From a checkpoint of a small transformer trained on Wikipedia: vocabulary 8192.
Each number is 500 + 40 x the weight over the matrix's rms, rounded and kept within 0 to 999. Layers, rows and columns count from 0. Numbers have three digits each.

# layer 4 MLP up, 384x96, rms 0.135, rows 138-383, columns 0-47
437423476505538517463505480459453448469488503439478552489481402452535472566488474515535555559547488500482510583508543517544567468539473556537377
487462465514523535478469520468462411521494487534502457507523477412462498570536588491524567529607541426532424540488458495500507428478520506492464
427426431448517532378527519503466532454503498497456462521422422522437389620626591432472560609539537598461557486415515591549515515497460412455463
473449466541452497395529448479469458539467492479495477505565478474410499497528535475458530510480564445499525507488564510503477548524551465505506
483480505620453484451564486478458498551525476493495502548564507450483427558523480460499480580521479450509518523492487504447472460470512513551509
534549486538410444449533497518528553472445476503508531503495462452476530524544425540543478522473514526522547491494512587432520493485537489529508
462512472525521506499485432548519416500486513545527497527487548447524551520525527515511476541466465483533498542502545491488521533533589520526410
489493516528447509463548480547536501549504469505572463486518517478451532539498515478498527480450528468487505492563500447508589529492466552519468
507528478502487488478524521479417496486442539428471509472536484433532455558574497458453559510451508488523460580557475519471493585596538446453504
392511498501503547464530461564496509540477533469440523480435553482536494482498490470466518459498518566553458446527524471481552541561506414494504
501463515498443471465531545468517449475357525518440472510538467480444502576554441496496518487553494453540497449394495520530516474490550502511504
419464474551513476519534527553510520465509492490515484515513503458435547575510488479477476495504575508492492457405510439464558579500459439537566
458466481504474479470480564522489462493507516486485492543527496451463541519557495521454481500555453556499455483476451497482494489559540502501437
485502484488420469449464486447489573535509510493377491474463501517471545524643534464474490477510482399506464468505496520437509467546506448530543
427489497492518468440497502412508476535455506555488541478517517479443501492633494505525459531573524457518447528535506523509448537537489473518471
416444480566455504478501546502431491471508478477508477493468445502470501523573556442486452531521570517467561518488506537500516543482440502448466
525459520554417521445497477514444523529492442467467495470558479497429565500607576543502567503472560480513538489500505464452500511522543489509460
438474503561494488514467549505516506500427553528441496463505497453476535471520496511541503598509445434493530505481464428516466529506521544526507
461480470545500425501527512475468449529528496491467478450499442447515510464546525509452481540534590413486477509456489520456538504475498509503484
459494499556508460491457505486452491510499462568517456419520524461429509509511570502428533503548546557531558471521517533574488561503628534519462
504438486549498536482536517525442493481496516481492494497537489532465508500500564419455497483470508517420489519399550475463463509562539507469527
557513477476511491440493485468490491564462474492484505512487475457421525499531512461468561538530548488472501523514532485485537509501517478464516
501523498491490491425481444410504467534452574569473477510446529503442511494540511500536466566479491502513532536542560500464468496516507501496465
503478462455460546518541472488453476515465549538482509506515484546490520508453499539536517524534505441546521575474539521522542451544502548526542
496434402557421528431503480490485445456442488558453504513539465503427536549467625512433484487472505498547450492458520483495477519578611431506529
450467536526508528517496488540512433458471506492456511516498552547475518528551589468473491493498509480553540514519564539458543513557519573486442
422521395523542499494493400413443470450460485562556435430482449467540482568545574434500555503564583446625487494496490531473457482581462451443585
534541501545491479436518481509488512476463451534470450516585546490498448540621573522441459444528458511528505490525476543500552503513548454493504
506463463582454503446430533497465528482503520517444552434529457455481459528476582470520531492461500519527541486509495484514485495506467468539521
449513496541544476493490470508511509509411495467523490561531514477450492564484597495450497501452545584548498540493573519511501557534489544484475
423532515553473506501529554469573477521439465510554495460521512503515536509538531426526468515549565587491457506442451476469560579548528533584532
448498507580511439420480480499507480534471520478450516507483454468485544492493495501537474550527523460523537508508531442501469455524559466515518
502437456517528477428450478424516441517487539557487488471524419495393540538504557472498522578483522493525521507486486476403522520550561465508496
482510453461456525501521477505525508444507549472505521553492453465469511459513506497602497552489428435546492510447563501493487527501481509501496
501425514510464490514558454403509510566508486525484470461512480498509525459617563470538510460557585503489425505399523494518545515477563463540438
511520511497473509489575466504492466489526531472484510488518480460447501495503490510496518459522549554541445533461494576490534553506501417455471
461472478568448526540573503489490405549499475506515527491518500459438519533486598467519418598541423442521448546462501516486517517433507464559489
540466489420464482525585511487550496482516539518500487483497517516417498506528530444522523573567523478506464538466496504509549443492550517552521
498474514554503493501460495522535487489475532501493500522512542505471585618502606481496477535475486508488471502543518546422504603483465499493498
499485527435493500453522439416419503486548510435466507519531427495525481476525510481544503460599464498533463478491486506483510456485483474535519
505472532468515461444494499494486431479532484533521475468536484557484462573555554399523464481487465451502510552508440462486549504512474523472494
506563509517565489463596505520456474452484475491494542475497447528498476447483525453474569466553572559544477521489502512460547621520484424514507
480487462466465415431571470548488513492449520459435561505507493491545474550568497501501500631511507461562509568560588454434511593476490468486482
467487462466481506523542458434476439495482482538500507525507500480467457529500497528497473553549486482502508501491478492499491467530456537549428
508476455519458444497528533432478502511508500503530507514461502451519537535606464442464498452546526479517502488501541549467533480514460480516532
388478474501441521501517466495517453557457447549557534557473557520452504576517483498442530505509471529506529485527540565537540473519481472444425
525478469476490474546543545477468469484436518560472472462460516488517482488508548439466473478558466505518429477474528529510477485582461510545561
406497499528517519449557420488532434592510435478532475444447522500493483517541519483549484532473500471547564485501505511522496559501501541532495
447440485569484502488521478406531481528491529501528477467523497468460507522567541504485546513503526440513479521510474479535533565545572490541445
498439506512466501498522451505535428513457450497488508484568548485480454543552555544540516535423509455450447581513571542501477512512482508463422
422504478505461467493472473400508474489447518522479574553478449489541505485466477510555482513517577488546435518527457546412531480561486437519521
496536438568530472445532505402543532501499460541541507559477463496471524528593502465491512555529543475432364606471494544516441553496548492583408
535463485530460449425576490502532492521513495527533543546553465408526438529490555429428406598497479481480467459421537461465517567589567486498492
494495473528471418518509477457476545467414553510483465526500448477527559493561479454503506510467570429563511476465494466541487461561518456518539
524494452503471516502456465457508463497493499472514496552407426482445470482498477463493508574415509500487468451488508566499555539563540429488447
511432423586461419493530432498459463550478486541413534558512441505441525530511439479439494535557472473494489525501492571464587473478551417516474
498462484504409483452590477488471456495448458471524500443469573398490561528511523525491496570434470509539544585501527554424456539511574445476487
490558413503495415506501487433433503499468529553436477494433454518501521553472511455426494561487526417485438506460482518507505542505436434467500
473465444567403484474557480455512450512483489500465475484497583489482516589511467474456537440475492410554479482573513483486532568526506495486509
495443445459486435474513496495481548547457494492458606518470505480506480482549495505528495501492477390561466537523469496483474535481533472513431
504525520530465465496541496496517544533542447524514544519482521482440495526561518501435461544529451497503495506528532567533482578502557474568478
517476487505474437458502488391514520519457554545491514485480448460467496518518528459539538536483508492487511497506542542441520502512501463476555
466502525526479496518529487461432396484514458492505502467506409459498462537534535508495543453537507440507473493466513577458576595503500481584430
409550452530415470513591394514524450572457509465512536507571498491413506503533492404447565492590571448591426519489481507524602522489462501534476
483412565519411508500514492520529488502489505543531546473488501414503449496575515502501485534538533529531463477459453483544495487527539448594515
387436478555505517444542413495541446566523514515454548443483491443508518504571485525585478504574576482555493534415510515555533518602541526532481
458532516444502438440539500519497540461520538565465486516541430513500507502552484425515553517521521460514409516498465454492436479482524458601468
496424455517462503521439501514515510475463502516525439431530471463530549552559535519518503529462546472511435567422427473455513533458525451591501
499474526489498463427603533525511536468537512484512445517495529450479483583577587522520534567428478490539539459517512461593530545579546511495491
454556511517484519467517447490506454526466522532513484573478530481475477645555505476543491563531485472512512570518441544522481527519491477459504
497509508591478430492491498435479471513471470557517507480546483509530492484516513443496485553543571499477462475451584538515578503600466477509447
460422462593539491458453450424452562445496462603421485496535540471497581580486528495503531565503509529450446516522507566534536490532517406546505
447404504590483520477513486501496514504514492537533481542520474521427498555489528483463430525489504419537457491534554463473501553581533471567511
479506466495491468496468507430533462511446541589568452540507509438406538541515468493507555533543469470473469540442607480533481475495464471499462
464544526477507487464501448439448490603444504505472517487493465457484513452531486505474519479469569562516513516560498498495495522531490496504451
473524527465436570508460468458480411549509514553445535486500453419479467516530516424557509513538545472503461500461469496509494501525441498592436
394487549432527484542531483460357537495476463518393462528460421456489489478506474479525479469444544485502523486576523557451564618551571460464494
495470489532521525488543545474480511498508443460463478436528508489447517535493528526516495528533557471492455531452528478487496504515522454509419
445507501504464503490547395512427428465501518575429447466457501505479459475520454540544508502533505453538504544496534553571503462518464524549471
552481502484519520490564513524530472447428472467522504479564494516487471498532567399498539473536526444546483517538487438553575540577469491501490
519460493552379469422501478520459470500462454527494476508501465489488509516479537474520555456446536542574470520498594574526497579528507408489462
449492559518484445508529555529483453509422516480499452454539491443459526526534542433576469537445550564471549493552462444480644563521484564531518
541468441504517448476505524434489482480517492571538465521508506452494547529530535433409485579529484524489500575451467452491491604571601467612546
532474450579460460529564557483478500549419579578462479514509488453504500491560522504528508583527516480525479497467599490496517537498604445524478
497468532477451532542532516489464446485450477516446598521436440426567510529565536406478517600521550527517526589546513477503526540497541535567452
445483495477451497448484490481524457466465534526479449496469526516447495510477565484471510513482554470504558480482532553458465540583497498574493
456485503490451454488537480487501510496483513518544464450487489510509527528538564540498522531571457512512460534493614507494469474493439482539428
450430503505490502480468426506480406512526415493449492444458473487469474512526513491502501503434519508594484502541515520503537570497541479546430
441508444478532455441529520501421414532434483504479426501539447512424503486458526533411511527582481483479466579456535520471493507539460431534515
447567439505491447513549449460442395501524513510525510513452516532482511463485422487444476530494510552488476508454512513501551522425557440552448
492463471520453555544517454554468463473513457508522476522479474452512532524517523533565472521487543540536549550484480534534482526431528515503459
497530437488447376499563474545443482477475563494493450484483490465543460557575459502519500516517519563506502480516472571476523470502538508498483
485485506511529486515468514468485453534433461573500493501514529442446440469526523427456492531505498485577482515425470506443529494538513492559454
507524473517504497451499471549469482591450508523479448491458469486464486488511469499545502525512488456477493586535490524483497520517494400562457
507498473479505501469548401483379489457497470523422479529478486434530423494485568423482512555496475514482537494478516546491513530514512448491471
502462494521441495508503517544541527478460559547476470547518491494556516500504474469489523464504478420551450521506458498398534553534526468482496
510432494506489473486516553430471374528422510484407475442534490503415462532569509550541483549552490535525506540585501531540527539533526544560488
404540476473477542486559438583479472495501498544441525518467513515498467517510483507471476474528537560504461476510593521562479550516484445471478
389487501535451461481506376515466460470478521489569557484498424434448495506467587494523496493565536517466553506515456581528575497515432468504519
472472517496338512480438456498545478565509480524427542484531454445511503497524527453502522501479518452529430558437517548497516493553430437497493
534558512515519510516487475484507531471507504556473524499482517509498533507504426499531510556483490474496463522489532506432566536464457486536511
484469504526463439464458498357519489482481463567439595528504524475540449566534585474462462522521504437527464503502530528469522499501454509511538
503497449521475412472460499478499520536443452540449504543466508490530557471498506428504558514514489579518463558459539512516602493569538523557461
466475413472444463469512463436475469546454462584448531493557493526473475566484494493532545544580488483601463475513513443584574543494536564453479
533510512461509552530553477507532513502403533492521597509490508403486491495607478527570530547559504481553401496520485486504539482575487464515494
460482378554499472522498480498503466518496479547511436492508490468444522544567487440440471509517539488578496489469497473450564493477468499485484
488565549493536527519529442523507452502454554561505540531532469444512487516570483501491512519469472486508495530532490536528475478524464504533479
468441450482440522502537509445456440507541442504487516481478490521464503493502572496467475482553561474573435539449545583508559505553445491568463
466525500512508520476504498488438472430482469476479497523486455463519468541509496462503501482545542481517428505426500536523523507567462449515481
514517452492483423538442459499412491547461484502475564516481525389543465518508542412460512581536499587532491514450535509515495543490564474539439
496499497501498473453481501470517470528451524563548498524468459504462464506533579512533451577465509459515499510473558437520500471493585501528463
497480510512495474453471513530434521456490580474478441466503486480436505509476544526514495579464544510463482513442525415450507505487603470483532
419504498546450481458443368485528468483493510557473563498431474500425530587592571442486463552539562500560475456400519551500560515515497395467498
469498471512582506548497501506437392482421491475477488551493450481521483542502549488465537565482499460499504545445507587496579517556495521545421
494478452458392484536514525518370456461510493532431477486444513477504531526504506476488472542546467447477427534456473489441489527486545457526529
525452478504484500541494561480472517523488507575500526532482490465487518470498460548509474550567471511494386478468460541485496495521465491521479
509477511498525491459448506489526512469467548538448503440510527510564477498516617415531523522512499470511373503507488487537551476511456515525461
464514459480445525486496431492481470483506523523425492529544432462519475566516544538509487534425507531522502493458500505448487526569460479530471
432480485566565480534461454532473479502440501597502482473503484520482530567464599411468511537451485490455485526488545546484589515539524500566417
491507464490566490458550509482493545541473498528474512506567489522505495489488566472456479538544464463530461526518486548473616505602541492524431
527456496476486458522541446521509541514419529522453505534473508496497493537525535513461505550462457451555499528533545501508521458451529526481533
470377499484453483514539456516556537553475563515466444464521524457512515527551580490522508481550456487498531491553582547481500510474537509489498
461427428524500428434467473492560485498510556596461498457542489474484565563574506470507488590483506511468471499465477520480524555566574514591425
476415493480541504500486509420435490517522467464545476519537480531484519562523502518517488571533520479539427576437485519469511534473473499530478
385515522516573463514460522473505484481448515499475546529494453528529525560497547471471501497465487490504403551521477564564563499507502527459489
400390469557466524467595448532507439583540443476539500508460451548521447573515542500524503522570514492546515505455503514423508507530466480538447
501440514443450504467560417443520453508458508548529476512575538539509438535499548482486589483538525476530423491483580540548512580541459458555407
475456490578511528506517474494446468541513469507464465422486443516530476519467557552498545458522515421572531515523452446542497499498491476586461
525531525525499483513522522513536495483476483502484543536492500496517458477535471441533500524601474465511416583473480457555509520547590522542450
465531473464489499537493472523466509485493426555454506497489522522527518534501528418482504497471522433486441562449510520492513538490447466442487
447467492546533524504524493506403482448512485488527555474501473498500459492493588435502597463519564523554529458528452572506579535529515461505476
520469468566430519428474451515460457478451461508474488554464448473432537538531559477542535498555533470522428506427522492439573532535501407513518
469505506487538504432452527527529514521486478463452436522531511486486573590548567558513476550463486493475504471489532454489511538463595478506444
454564532480500509450481503548514560459479502495465516511499517531490431474472552368495504474539479500488444564547479445480574594513592521456495
525541488483482544466575481519463559522472450475502489455555507532456524546562508492481540530483574536465508486502556545460567555539489461481468
426512495495525463497503449415488490561440497512498509381501528468400508511589477522445498567553494460464534478515488524544507497520595480509502
477530470473443484533452463465501479495431516515533537499580477535498465508514533407496541538478530485511538512439454586435499572472545396584535
475495446512457503466484451449496527476461502487510482497472499469525448505509480443549507545443468511494437526511503454468460507497491450509555
424517508494480470516567482533528520468551507479529529535538509440544500497466521473441515501521498542509473484513546469520574496505491509547423
445495457497499488501495390453507523544475533508458503509534502434480544525497529487413484596508480447487454577492558566446494488481501416565457
431505438515533509506541443472539551517510448557465567529480420479482483531563497480460506528540546530501498461422568515521459553514495491475421
441472387541515445497521479515499425538511516492480537541488499515507527499453528497494466514474527515432473514449480473529606563446535494533495
490432514554517469544477480421496442515475475573498449480545451415458469520490545547523515513504469487487513580508498536437522496596506459519437
421459551436509470521490520448434494476507451456421464487456485500443436564503467431471478503568477477526447551520461509517542516514558436512499
480487491481522413415534493510520514537523464492517412513524532478459581480540559526468431588500510447501509477485577507506484507561519531533446
524473507521524495530558529511428545504459475506479470479522465486447538533509519415485543482451508447514472618495488490476515519529577517506402
518517414498459487488533469463431433545539502479500548451483467480488509484478473501494506528583537466528541537515534504473504502524530513481485
534477480521510459559561453540493471543402488509527471483524467427462463548541496513523483570457468535524549557525524546429506529580529550520461
409415512504474554523506478474407380547499465505493536511488507417464465527520594456500489494570522508539494486495537518498523499549470499533434
505463505518545494463569463456509530505465461499495489512437563464479506528500527524456537523460458548510503481551468516463524521500520483503473
476486389555489492495498541473461476465503505508460553511451521451520503478491525480440468535533549535511504472445508476486481535533442452517510
505478489547455522489581476522469495462481540508470501430550448504484494470472533560494544501448556546472469499531499475439563545504476466518492
490434522461513520469471507512438460559480429451492460453530505467446445521498532537518497517548536549454511524523532546526521540554532509506475
449432546552489493476521473507509493497513567498433501515498455432485512485529501552473528588456506470478527581439512499462516528509522525572505
438437470599456485504518495519487462514499488462478553493492493528472537521506494490512535556571480487496430551479504492457524578550490539475369
484503437591455482508468474582524473459441494540503495538519522477454425541487599540531490502412449489528543411514540508418509482608536521489441
469471508494505513418468509531500522566496496462501474517545569477488517540543529531577499562509524502544497539455503469520556471471533560535415
510500470489473520460489474493487433490497513496474553519477494493495529530491530501518478539605523457499444527460554476469493556563463452561491
405478506457465539503490543532460526460474460489470467458496508539485490493521505398492540496437540482525410516488508545456586544537436486506480
505472491534511486537544546485473492473470511445443528476492466481484493575560563430451469511449532442538437539504437518434456574483477539477467
489412448516460500552512482478564458562412508566519515520491480500490541546553494582495517526533523475514458469472522536518503472533499484617469
454480481512567458506494492547434455561405560571554531544505421421539539511562617434470526562502581498465536627436542511488509550536604427537480
574477477487495472523483444455488482508495504563498536479484501464451485582464493509482508522490473441548508498395501519516469492549457482483475
517467480522513461502569536537481551485499520497492529481504523536508482483531577476500445512470529475493506473560542507522542563479536449487535
526536534499519499467524451528475517506492493545562493507457470490471490596544560420539518566543534591513443468424515441492525556528529538549469
497456443526432488484477538437529475568461511610479516531553507466403523499474508452483517541540524481503472561345489479539514518482484492523509
502520432503534466508589457465488540520438547512481462508511549497455506531557456521461578514500504488512471547478477453500481550566578504551463
470409525436449524488478515487474524548482477481508456502449541499468515570529564492536459546456439505495491505511514577466477466564535516557430
470513467429409509457483411477428478534438500506403482554479532407517472496543461506504480547439556526521528481539504565458468559573520435431411
528456513490524523493551436511491469519474526443546506481525450482507499495503580501546519443414523551550504524553514499479604565547517500536445
459449499518502507460532527579386481544500457455571421456551544446413479519579555502553442531473531547528499551473459495494484501502537519484477
468482409556547432526508519478511522512498450502475458483512503453546517547564485480451440562537540511542392448421510522483531490510472438506509
476428496538460431428508429511456567513492494475456493434515506502510509498527461538479477478568551452561429503450621522453474460557506364499516
406442411516508452391550417458540500555481475486565494509446524492522513506568483486561498522536485441570503555507518512520529526508458460517465
422475523502538487440508504510468537496468462520461514464496428523533514494490517335419488488483578391495518530487527467523532590489505447541523
526444436420493500443493533420482531507470515458471431506523517412455468518591513514477528474563532499510497595472498515505468522505576476469493
518479496481431514533464474528549466509498460552518474459467479508484538526520527523499445510520465525536435507399566463502502486534530505532451
522422493455474530472504501418492482489524532508511503486501490448512522468523532513503541463574596496574391486474497491467478500518469437541453
470488463484446455500510478493419491534424470532474505440523404533486509477477586459449530462502548509557540519441479485501546489539458484509534
475465447528427452534637482503476531538501502472524444467451513379454534554539550444462497573538470542497535521520522470504455460536521436479486
502512407513466482418498467474444556490510455510425483544522499422533475465492499545513533566481513485496493511449529523429525575501475473471518
460423487449535540493531512512527448490482458510534493501558484531509441563530541450435517565509466487489516534463523555444595561512466457495395
457537481471433474502619499519494498457489503488504527454497504525507560563496533446519511493495508589494511493431491607465520495486547525529449
503438520504475436402466494432551509514486498539497552475559455437413527512558569491503489522461494539403493471504556513454528445541610553515480
521431422541487436483512466495537449536460515563518500519547519371483522567637574482494492570451499493466504494546500613470490570570534540594458
482479487483555453517471427433466519524467467575532441542496508499473503565484514475500555523466541433485425560523501575478494541514464474535469
432448561478533515466521526549517478544522515492499475523537494491503451527512520495450546500481493476516492518526479543480559471587485539519476
466450446505519431440496483410486529513489545556578485468454462437499497556599574503492537515495495508497516571493545490487522537486561477481533
453462479579502483521493514534518478486490451484435512494485469424462493567537496496494505527470411456587509526454450489423551524512527509479393
500437506540560507390512527471525424573487486523488440553589555428532509549543485538542516549500530487437556555438561458507535530516563527521477
548589492530485409534504494445548468487466575575473497511493482491510518543485510465492453554547503475485499530451527518530463534525553510521486
483460514475514504487522385487489524553476470476483493573482500486516534562493517483520503534492553506507502546466532471508546479569483504564501
477510499509506475523503509552486494458474552513522514503525504505478474468539425548459577452530556500532502504474505555474523520525463507575438
465458487553514501502562497514438514473518540489513420542512512456479514494487498523581493563532453500569505572496470515469526503464473483554507
502476500446504470529492481506545497502502527591433537508437485509520489532528571470525492531554499470506495535513501541546539458514479467546489
474445541529490541457498413534541489488518407511573549523505539479463461577556581487466493478450468546514491448548579460428526537530485539502411
526452523480520552571577448511449425438519464568433539519486484502524516507517551502543500537599524447530498580467509525562491484535520492514437
495531452497481538509554472510482402459448497489584444460521540449493529476590428454484570474476558481453438498422470577495505515603541504511412
498493504459518461477563468558460558464473511474512489507478489471489515556507473489532479468451522459603441519430560483476544522522493442438520
496463472531506504493468477456520512488523494476546540532530479479487455559585525454471521541504487524456511481502566569517491533478447465570469
473511456454543475484533564526443507545454454558504480466560522547475479523483527540506554497540488450561520511552523489494422552502472497489496
510535448397511509485563521460552491552479480536477541539555508456510529531539548456512460583564507477537528614495557456508543649485553417477506
462488514470509499526479502543492540497498532506471481475497483461529463463499497479525477478580478474569473500475459507531510484501493502561520
520506459531498510505507576485522501477484516600477533511467476511518486517562508468537490520506426466517505516464469452512492563531542406499469
509502499584503503456497528473509479521506576493552465487497510473462556499564619534433495535483514509469508481456532506446479483533469493623527
431436489545456516521513521456453384417482522511556499524441539450513469473445528502573513471472541470542478553492516496494534490526456539549442
536461499528487497519489490577527521466508531594526481451525555470480453609484508533483515544481516482513527534465528549469529445576558509558428
482441531484417421440494542480454497486480481506507453511478428445455526532578530442435493556497508477507477504472487444506493482463519417526573
468417523514496528435510580502490433475488487536434459493506551453486541472477574476538568507517514548552512528454533499510544516510528445505509
494441552554537531461474491465449441537485436577478437470522492481512498521551478506531531556505493491563505497477569529486502443536481510519439
430521486452547512526539516531462495450458496505422448459515475461485472494549499490495562484550533510517377495487461497459473494508543430525496
542444380496435467497532499450512506515483438528454505503466524440481472537520578367452493487542489535581521428534513508458492655495519524451527
457540483486516544471574435481500519493451540543431469515524442509427527571471519405469489560518456475531427504483523561557502466522532505573490
549481477509505467480523526483521481524434551521539487501522479524407516490604570497482477540504453505488481473475507506536461503574549513489464
441503470569546435462477482495485490462471478549488480424470456436459573517538611383457474546433570488482541476542503502523518593505558395511553
462480448524461449439487497382507506555457519480479477518457438550475522550537478507558524519540491528582478563543534605490527535513532519484526
514481485527434472494534484445460489476510492473465460507537475427490504532479540471542495489534515477485429602494562570408586502561511470479469
460416515473496507527557536451491457531485505442500458483468534508452449424491522456474480506529477491526475536483477509539516475479521521498501
503439517484537447506414478441528534457450489520502501503443420485406521557544525446466522577520539452506408451492607556487446538571498461562540
496512476490549492485524473446495456486525490529434538532473486467489464499478525479516522556466539515538523522505606493569475502480516529527432
455402510507464478364495451455449535507492448516474487527525513392479435470459558530521442468601539455574530528464489482489476487589512470467524
523468486499422464524548425501480479488447481502444538491457496482563493543576515443465521505498480556560515452417443515474524446512505501517521
466401482482509488458491459468507516563484451496485497459512488491480491512498542492487559497489502497549538550541478505524514538559504471518471
445465516495544492496488487514499522521413549528533491489505534473483509564608521465518496516465498519470567446510468517511515532471550490513516
512508509512558503556501519453559508497530569490509519490484473479439496555573514505480461518579477488508486518497450517495485479490519513577487
441580484464573547463562459472531568539486536462400487467462488466512433541516539388510496551519540502495489438504518508522538558512505448492494
381523438500473449485582491528527543538456508517500461431483517517538499514481524417538486586453521544483561530483522517518575486408575496515449
508491491414510496494498413505509398537455538498500468516550545479528475479507495411453516469457509449561441478517501504469539502479507526567462
444450508507499511471456456459531448551521468499498544449474470478472514533520485513522505505548519487558498514507516507541493556532517473554369
478475536494526471453472482478523506477469558475433532519542464464495471494483617478486534555505542431517523493471539445516523514476532537541478
481431562535482547484517512502475450471495452465473469421526531546472440503548521533577546551487490446494491561428506550431561493510474524579474
452482530503513448411551511496511492486449496443566461464527448438551492498546564454455488459487554485470507570520535442450598495507525526518482
474431531513501531495445455480516479501439482501573486462490472545424479497520571561506475508552540490551512535519556518498539485556466553537495
436484501518493434455552470442496476491474536557508486457555493475438508509517541484508525475510570531444519539432499489442445536462587479582471
470468459490426492501483479507455425472493439525466463475533453470442453639575499498544469522498508525495498518467484546477517505551388513515422
443463486547537499509514500455443500488442478459382455450464496471533506489547478527507533472477477482528523526537493496450475547529528504504496
482444545504516495481476551456466452487453494476522461497500443445467495559508492503455576487509487540513540543517518488507546505561566444524423
557420423535538471511473482484517505552466531451505550531503425458498514516497558540487515549490510550417452580538497555463472539481498473536558
467517508433467551497507471509408539512444496452502566447484438423481536497479514493572503529581532502501430530417566491551536564498477530448459
490498466532537533473447465473540506508493532543421546503521536404471480562496524469445473542500442494485452530472493462479487508529497512568409
515470515500488424419493493448536506527451501480486525468510532520505535552566562443541457502488583478484477472467526440499490500458552476463520
502442515500540542481508474542454515526494537525519496511501500509479497516496513509575506506540465490496475532524489535509490538486504478490493
452480510534528496489519455504481509459492497488485526458491505516598468455495540360506448562457466473507535489515540502511580513545536537466500
504445429516521471500570513441502503541542522515468509542553531321516521559546538495504562526528527512499516514553449572474523500551554530490507
512498520454475502521470443425420423491452519514496488507463460494456475505518505475480499506510513502502525500544491558475507477483464506449493
466476507525483544439413488505498443520491488564397445476496496474548533549569522480557516498540525483518502529488498487476458525576505474498519